config = dict(
    num_hidden_layers=16,
    hidden_size=256,
    num_attention_heads=4,
    num_key_value_heads=1,
    head_dim=64,
    intermediate_size=704,
    vocab_size=4096,
    hidden_act='swiglu',
    norm='rmsnorm',
    norm_place='pre',
    norm_eps=1e-06,
    positions='rope',
    rope_theta=10000.0,
    rope_fraction=1.0,
    qk_norm=False,
    attn_scale=0.125,
    bias='none',
    tie_word_embeddings=False,
    parallel_block=False,
    init='orth',
    init_std_qkv=0.0277,
    init_std_o=0.0049,
    init_std_up=0.0277,
    init_std_down=0.00296,
    optimizer='soap_variant',
    learning_rate=0.00431,
    beta1=0.95,
    beta2=0.99,
    weight_decay=0.083,
    lr_head=0.0503,
    max_grad_norm=1.0,
    warmup_steps=200,
    schedule='wsd',
    decay_fraction=0.658,
    decay_shape='linear',
    final_lr_fraction=0.0,
    batch_tokens=131072,
    max_seq_len=512,
    doc_mask=True,
    train_tokens=441300000,
    max_steps=3367,
    dataset='wikipedia_en',
)
Each number is 128 + 24 x the weight over the matrix's rms, rounded and kept within 0 to 255. Layers, rows and columns count from 0.

# layer 10 MLP gate, 704x256, rms 0.135, rows 415-431, columns 64-127
[[148 126 160 116  81 141 167 140 126 130 115 127  97 144 137 118 103 103  97  84 131 130  94 133 133 137 121 135 119 111 171 127  59  77 129 114  91 145  74 105 118 138 164 162 159 143 153 158 132  93 125 132 112 136 151 159 182  95 154 144 119  82 133 145]
 [126 135 115 118 130 101 146 130  97 144 128 109 123 136 129 133 138 175  92 123 113  94  95 134 103 125 169 118  85 166 102  86 129 155 131  81 151  80 116 147  94  88 153 145 174  92 158 132 109 116 105  76 133 162 146 147 160 141 184 148 120 137 173 133]
 [150 109 103  96  78 145  98 139 162 148 118 105  82 114 128 105 116 126 103 139  99 104 127 130 144 109 129 101 134  90 137 143 141 139 159 141 150 103 124 105 127 154 148 109 150 148 121 124 141 135 114 166 129 174 141 133 132 125 160 123 146 100  86 106]
 [150 120  99 143 159 167 119 132 132 122 158  87 159 154 145 150 133 145 125 137  83 158 104 111 158 156 137  96 150  89 105  82 135 139 127 145  79 130 136  90 190 130 126 144 103 120 150 105 130  85 105  78 156 148 142 140 143  97 134 117 151 108 173 108]
 [104 123 160 170 134 135 106 111 125 129 180 139 166 152 121  92 124  71 157 130  56 112  85 149 133 146 151 113 145 126  93 143 151 147  88 124 155  97 137  76 158  93 174 134 171 105 147 155  94 120  57 172  97 159 157  88 114  76  97 106 126 118 115 115]
 [134 161 104  96 132 116 123 126 180 136 123 129 138  99 119 140 131 165 155 143 134 140 152 105 148 147 120 107  88 142 133 116 141 110 117 101 164 139 146 121 109 122 120 101 123 129 150 178  99 146 119 114 101  98 132  62 141 141 162 158 136 133 119  95]
 [112 124 150 128 141 147 106 130  92  96  93 161 141 126 136 134  74 146 138  93 156 135 113 161 130 122 121  99 118 132 125 113 116 105 139  92 156 101 133 136 165 123 143 147 118 129 112 116 176 177 148 167 102 125 115 163 121 157  85 109 154 150 104 101]
 [152 159 208 131 147 165 127  98 141 133 125 105  64 117 151 156 116 134 178 146 126 167  87 125  69 106 115 139 115 123 111 142 170 120 124 108 142 111 112 160 136 103 127 146 175 106 177  82 110 115 101  68 126 130 152 122 110 136 127 141 156 119 130 107]
 [114 119 157 153 148 144 124  93 146 113 142 127 122 141 155 145 103 163 110 152 112 153  77 143 128 140 155 119 118 105 133 164 156 132  98 171  94 128  74 108 134 126 136 142 158  96 181 120 141 108 156 120 155 165 131 113 177  92 142 123 152 102 144 120]
 [ 97 104 132 162 177 139 142 107 107 129 133 146  96 148 114 123 104  92 114 150 120 119 132 121 131 110 148 137 113  89 107 127 108 181  93 118 138 137 102 171 100 128 107 117 124 103 112 142 139 127 101 153 161  99 140 140 126 136 117 136  98  67 114 127]
 [ 97 165 150 138 139 184 158 108 133 141 143 154 144 107 127 136 151 140 100 148 134 171 126 132 119 149 135 156 156  82 134 112 143 198  95  87 139  84 126 115  54 106  85  82 150 134 101 141 140 141 141 112 128 105 125 136 110  93 118 147  76 113 136 138]
 [ 89 155 138 103  76 130  82 153 174 128 127 123 161 106 106 136 148 135  72 176 130 128 146 106 116 166  70 143 108 147  94 104 121 117 115 156 147 125 146 124 130 128 117 147 138 146  86 136 142  98 131 121 148 126 124  94 112 173 127 144 133  80 129 141]
 [ 94 134  92  88 131  87 102 137 135 110 114 156 143  90 154 139 140 105  92 141 128 120 156 121 112 162 146  74 110 138 140 125 108 142 132  89 152 130 116  77  94 110 130 101 156 138 150 152 148 105 151  77 144 118 105 111 155 164 159 158 161 151 118 153]
 [116 125 127 125 150 112  87 114 103 144 100 117 117 122 192 104 118 133 111  95 123 136 184 119 124 134 126  92 128 136 125 123 134  91 151 112 145 131 115 135 133 101 109 120  98 130 110 134  54 108 114 127  87 141 103 159 116 113 120 137 112 141 106 121]
 [137 144 175 130 115 155 147 135 121 115 144  85  91 148 109  87 137 142 115 140 157 125 148 146 162 119 137  78 117 116  78 175 139 110 115 133 101 115 140  91 123 140 153 100 172 165 131 121  87 124 156  97  93 131 183 188  84  72 153 156 107 133 150 147]
 [173 159 143  95 136 116 193 141 160 124 120 101 114 139 107 128  96 137 169 140  89 121 182 122 138 100 147  92 129 112 104 135 129 126 112 129  85 124 143  99 105 108 118 140 149 135 159 135 100 141 142 116 137 179 161 158 152 125 121 114  98 143 154 143]
 [149  79 172 143  76 104 140 122 173 153  90  73 116 152 141 195 113 123  95 135 147 142 121 120 127 120 153 143 115 152 126  81 134 121 106 121 161 130 173 112 138  77 177 134 125 109 147 151 142 146 148 149 174 126 138 146 157 122  87  87 135 107 132 100]]
# layer 10 MLP up, 704x256, rms 0.137, rows 415-430, columns 64-127
[[116 123 109 154 125 172 142 118 146 140 139 147 122 135 154 169 115 152 126  47  93 128 131  96 141 133 114 156 158 141 108 138 178 141 147 133 121 139 106 178 158 125 114 127 117 119  95 114 122 140 132 163 137  94 151 133  79 124 140 137 104 116 150 125]
 [150 125 152 143 145 149 131 113 129 143 153 123 142 156 162 116 172 115 127 142 121 122 111 135 160 168 181 128 127 150 135 147 120  90 171 110 113 127 102 137  94 106 119 136 115 145 127  90 151  93  97 138 110 178 126 100 149 127 155 117 158 126 122 130]
 [121 123 133 129  94 125 132 141 109 104 123 141 102 165 153 136 108 153 196 114 137 127  66 113 125 151 106 122 108  99 131 158  93 141 101 149 155 130 110 149 146 138 123 134 144 150 131 121  97 135 125 147 119 167 101  94 119 158 106 109 113 124 140 151]
 [125 145 182 174 134 122 174  97 102 149 148 137 141  79 181 119 152 141 153 109 117 164 110  69 107 124 125 105 145 108 144 104 153 173 108 136 121 132 125 133 123 153 138 112 121 121  99 146 106 164 153 121 100 123 129 131 127 147 110 166 139 151 154 102]
 [105 130 142 133 114 105 146 157  95 176 117 122 150 121 107 127 113 115 140 132 124 100 158 119 129  89  77 117 136 109 157 137 152 132 129 146 121 131 119 142 130 108 107 128 163 130 156  80 120 126 142 130 144 160 137 149 157 122 148 177  94 109 115 136]
 [139  98 151 149  97 141 136 117  94 139 120 131  87 103 129 117 151  99  83 147 167 111 174  97 121 138 120  84 122 145 144 118 137 115 139 151 128 124 126 164  71 125 130 107 148 131 121 148 107 123 152 129 115 117 130 134 135 140 126 130 126 162 161  83]
 [140  80  88  76 131 156 138 133 154 150  85 132 119 117 108  98 142 152 114  83 106 162 109 105  81 156 165 127  84 130 186 125 153 150 139 126  98 140  93 165 167 169 169 111 194 118 154 162  83 126 107 160 103 162 117  77 137 179 184 161 162 108 143 132]
 [116 174 163 112 157  90  93 160 105 140 124 134 120 155 131 110 136 128 142 105 163  96 114 120 102 155  85 146 114 114 112 100 140 119 115 134 123 139 120  94  93 146 119  92 125  89 142  72  94 111 142 156 193 153 142 155 122 120 137 127 134 130 115 136]
 [134 173 117 115 114 124  92  76 130 132 131 142 109  93 103 116 148 134 112 146 130 125 109 129 135  98 124 136 108 137  94 170  82 128 152 121  88 144 113 143 141 108 123 172 169 117 130 146 137 138 117  73 156 121 132 124 147 101 127 116 123 152  97 134]
 [160  90 149 127 153  95  82 113 123 144 116 131  91  92 104  92 132 133 155 117 123 139 141 118  88 115 158 153 164 118 105 126 144  98 134 147 101 136 130  73 127 117  77 118 136 157 134 164 166 116 188 129 144 120  94 130 152 137 132 144 139 110 153 115]
 [158 150 134 151 123 139  98 118 112 140 140 171 129 119 176 130 140 120 110 117 150 157 113  92 136 113 134 141 122 123 128 177  92 152 107 122 146 128  98 110 136 107 113 113 142 146 117 162 109 129 150 137 148 126 159 145 111  93  85 137 138 114 109 189]
 [151 117 161 152 128  91 136 108 109 137  98 121  92 135 100 119 100 130  81 201 101  91 116 110 135  96  75 181 122 129 140 158 128 142 128  97 150 123 125 128 114 169 117 128 109 130 123 101 144 139 112 138 121 159 114 121 147 117 110 163 170 149 134  84]
 [180 136 106 153 158 150 101 145 138 114 128 112  96 138 113 118  80 141 164 125 119 141 123  86 127 125 137 137 116  88 156 145 151 153  88 109  84 158 155 115 105 144 114 112 114 140 143  88 171 126 152 142 133 150 166 142 113  99 119 120 150 129 110 171]
 [142 125 171 126  96  81 144 148 163 105 129 115 130 127 103 146 137 142 171  96 143 126  85 126 168 134 132 162 134 157 102 129 126 120  69 127 128 120 126 121  98 171 148 132 125 123 129 117 128 125 136 159 170 133 133 105 117 134 176  88 131  79 146 126]
 [110  97 161 104 129 142 111 101 137 105 202 101 154 138 126 139 101 191 125 116  99  90 164 154 100 147 146 137  90 121  64 150  87 141 138 101 110 127 163 133 148  91 132 101 119 163 154 124  90 111 163 131 124 135  97 123 105 111 159 124 131 174 112 121]
 [130 148  83 105  99 104 122 109 147 115 139 133 150 135 155 143 163 108 122 140 122 107 108 105  68 157 108 153 147 133 138 127  96  94 114 144 123 130 112 165 139 172 146 164 119 119 121 118 150  73 117 145 126 116 140  90 117 143 185 143 124 136 137 128]]
# layer 10 MLP down (transposed), 704x256, rms 0.128, rows 415-430, columns 64-127
[[151 153 132 108  81 121 132 144 112  88 154 119 140 132 131 111 134 101 132 127  82 124 106 100  64 129  80 109 134 140  98 164 161 144 180 107 110 136 124 105 136  93 104 140 149 106 141 150 159 129 161 152 119 117 145 164  94 106  92 136 112 139 127 125]
 [118 150 118 169 117 142 155 162 138 135  78 122 129 129 112 130 123 157 126 110 142 151 133 126 161 118 119 159 152 124 122 161 126  90 123 130 128 171  77 175 160 139 111 151 112 107 170 113  91 123 156 165 153 109 129  92  83 125  88 133 133 144 133 144]
 [161 108 131 120 100 105 126  91 127 135 151 144 118 110 135 140 106 145 118 123 119 120 157 175 149 211 158 130 123 108 120  90 146 120 129 111 101 138 113 108 135 135 122 132 115 150  84 112  95 136  98 106 147  84 142  85 159 150 165 120 144 149 119 114]
 [ 84 111 163 153 117  97 136 135 154 126 117 165 120 154 141 159 138 140 116 145 105 106 108 105 146 106 133 131 112 108 154 148 113 159 142  90 117 161 108 129 138 125 161  94 121 139 129 109 107 103 156 130 132  99 165  93  88 110 119 108  97 129 154 162]
 [141 134 117 121 137 116  80 125 157 169 124 101 156 129 172 118 100 142 155 131 162 100 121 140 156 108 116 123 150 146 131 130  99 124 175 119 124 107  99 120 127 178 137 126 130 139 125 141 128 113 144 113 155 137 112 140 107 124 125 124  85 119 118 113]
 [134 130 128  80 141 134 132  86 150 159 153 145  90 127 134 116 146 142 110 114 106 145 161 135 131 156 143  87 133 168 135 143  69 153  94 139 128 138 170 118 103 111  89 172 122 115 137 165 135 154 142 153 117 118 138  94 165 135 153  93 129  95 144 122]
 [123 139 134 162 119 119 118 145 100 125  99 136 167 164 134  99 128 167 105 131 112 120 191  97 106  92 135 151 141 102  70 130  97 122 163 145 121 137 135 155 117 139 135 110  93 104  89 160 175 121 137 136 129 137  95 121  64  84 108 120 135 157 129 130]
 [108 124 112 101 138 101 124 154  99 134 133 130  97  85 148  97  82 145 136 114 115  89 103 103 119 111 133 115 152 122 110 143 163 125 140 158 199 110  82 128 162  91 101 124 129 131 124 177 101  88  74 144  80 151 166 144 121 107 165 125 156 131 104 134]
 [161 132 123  97  95 118 147 135 136 128 129 110 105 125  92 129 166 134 139 132 127 121 160 143 157 141 114  99 109 146 109 144  89  85 101 121 123 142 107 141 108 136  93 131 162 114 132 121  94 117  76 150 112 140  90 153 136 148 120 181  90 123 143 130]
 [ 78 145 177 140 131 153 140 119 126 149 103 131 119 138 132 100 102 138 102 146  83 118 154  92 113  88 134 138 160 139 143  80 127 104 126 122 112 147 143 153 138 142 146 120 144  87 144 128 164 191  80  99 161 116 136 142 124 146 158 120 116 113 173  89]
 [ 95 108 155 102 175 112 145  92 130 156 144 150 133  79 143 110 112 151 190 136 109 136 154 140 116 134 108  96 129  67 107 144 133 139 152 106 104 144 126 134 122 155 136 136 119 140 129 153 128 129 124 155 166 147 141 119 114 172 115  94 125 122 124 146]
 [133 119 158 147 159 123 127 138 133 131 145 128  87 102 179 147  92 148 174 149 159  83 127 133 136 138 115 115 119 130 103 142 191 146 123 142 140 150 116  85 189 181 161 118 106 138 118 151 124  52 129 130 130 156 143 117 135 111 161 132 146 150 115 116]
 [117 159 121 176 153 119 137 144 111 124 109 119 103 113 149 113 131 154 142 136 112 127 179 134 100 105 136 120 128 124 121 127 135 112 150 149 119 168 161  90 124 117 121 127 164  78 101 107 116 138 177 145  97 160 115 133  98 154 135 187 143 157 117 168]
 [135 122 113 105 140 134  79 138 121 138 107 106 166 135 145 129 140 151 123 156 147 132 128 124 110  97 119 133  94 130 107 181 139 100 128  90  70 107  95 135  90 134 160 106 160 132 146 156 101 130 164 107 153 115  82 147 127 163 107 114 102 159 122 124]
 [157 115 116 139 115 170 170  98 165 130 175 151 142 139 100 108 127 114 140 158 145  84 142 136 157 166 105 102 117 170 135 183 115 125  86 128 136 123 129 147 174  82 165  89 162 119 103 119 143 154 103 141  95 122 151 151 149 170 140 121 164  89  72 109]
 [147 112 146 174 151  97 120 135 146  79 134 158 122 106 105 122 122 114 127  95 130 146  81 106 132 141 156 158  91 114 169  93 167 171 114 142 134 143  86 186 109 144  85 194 116 147 140  98 158 122 105 111 110 141 111  55 130 104 125 144 142 151  99 156]]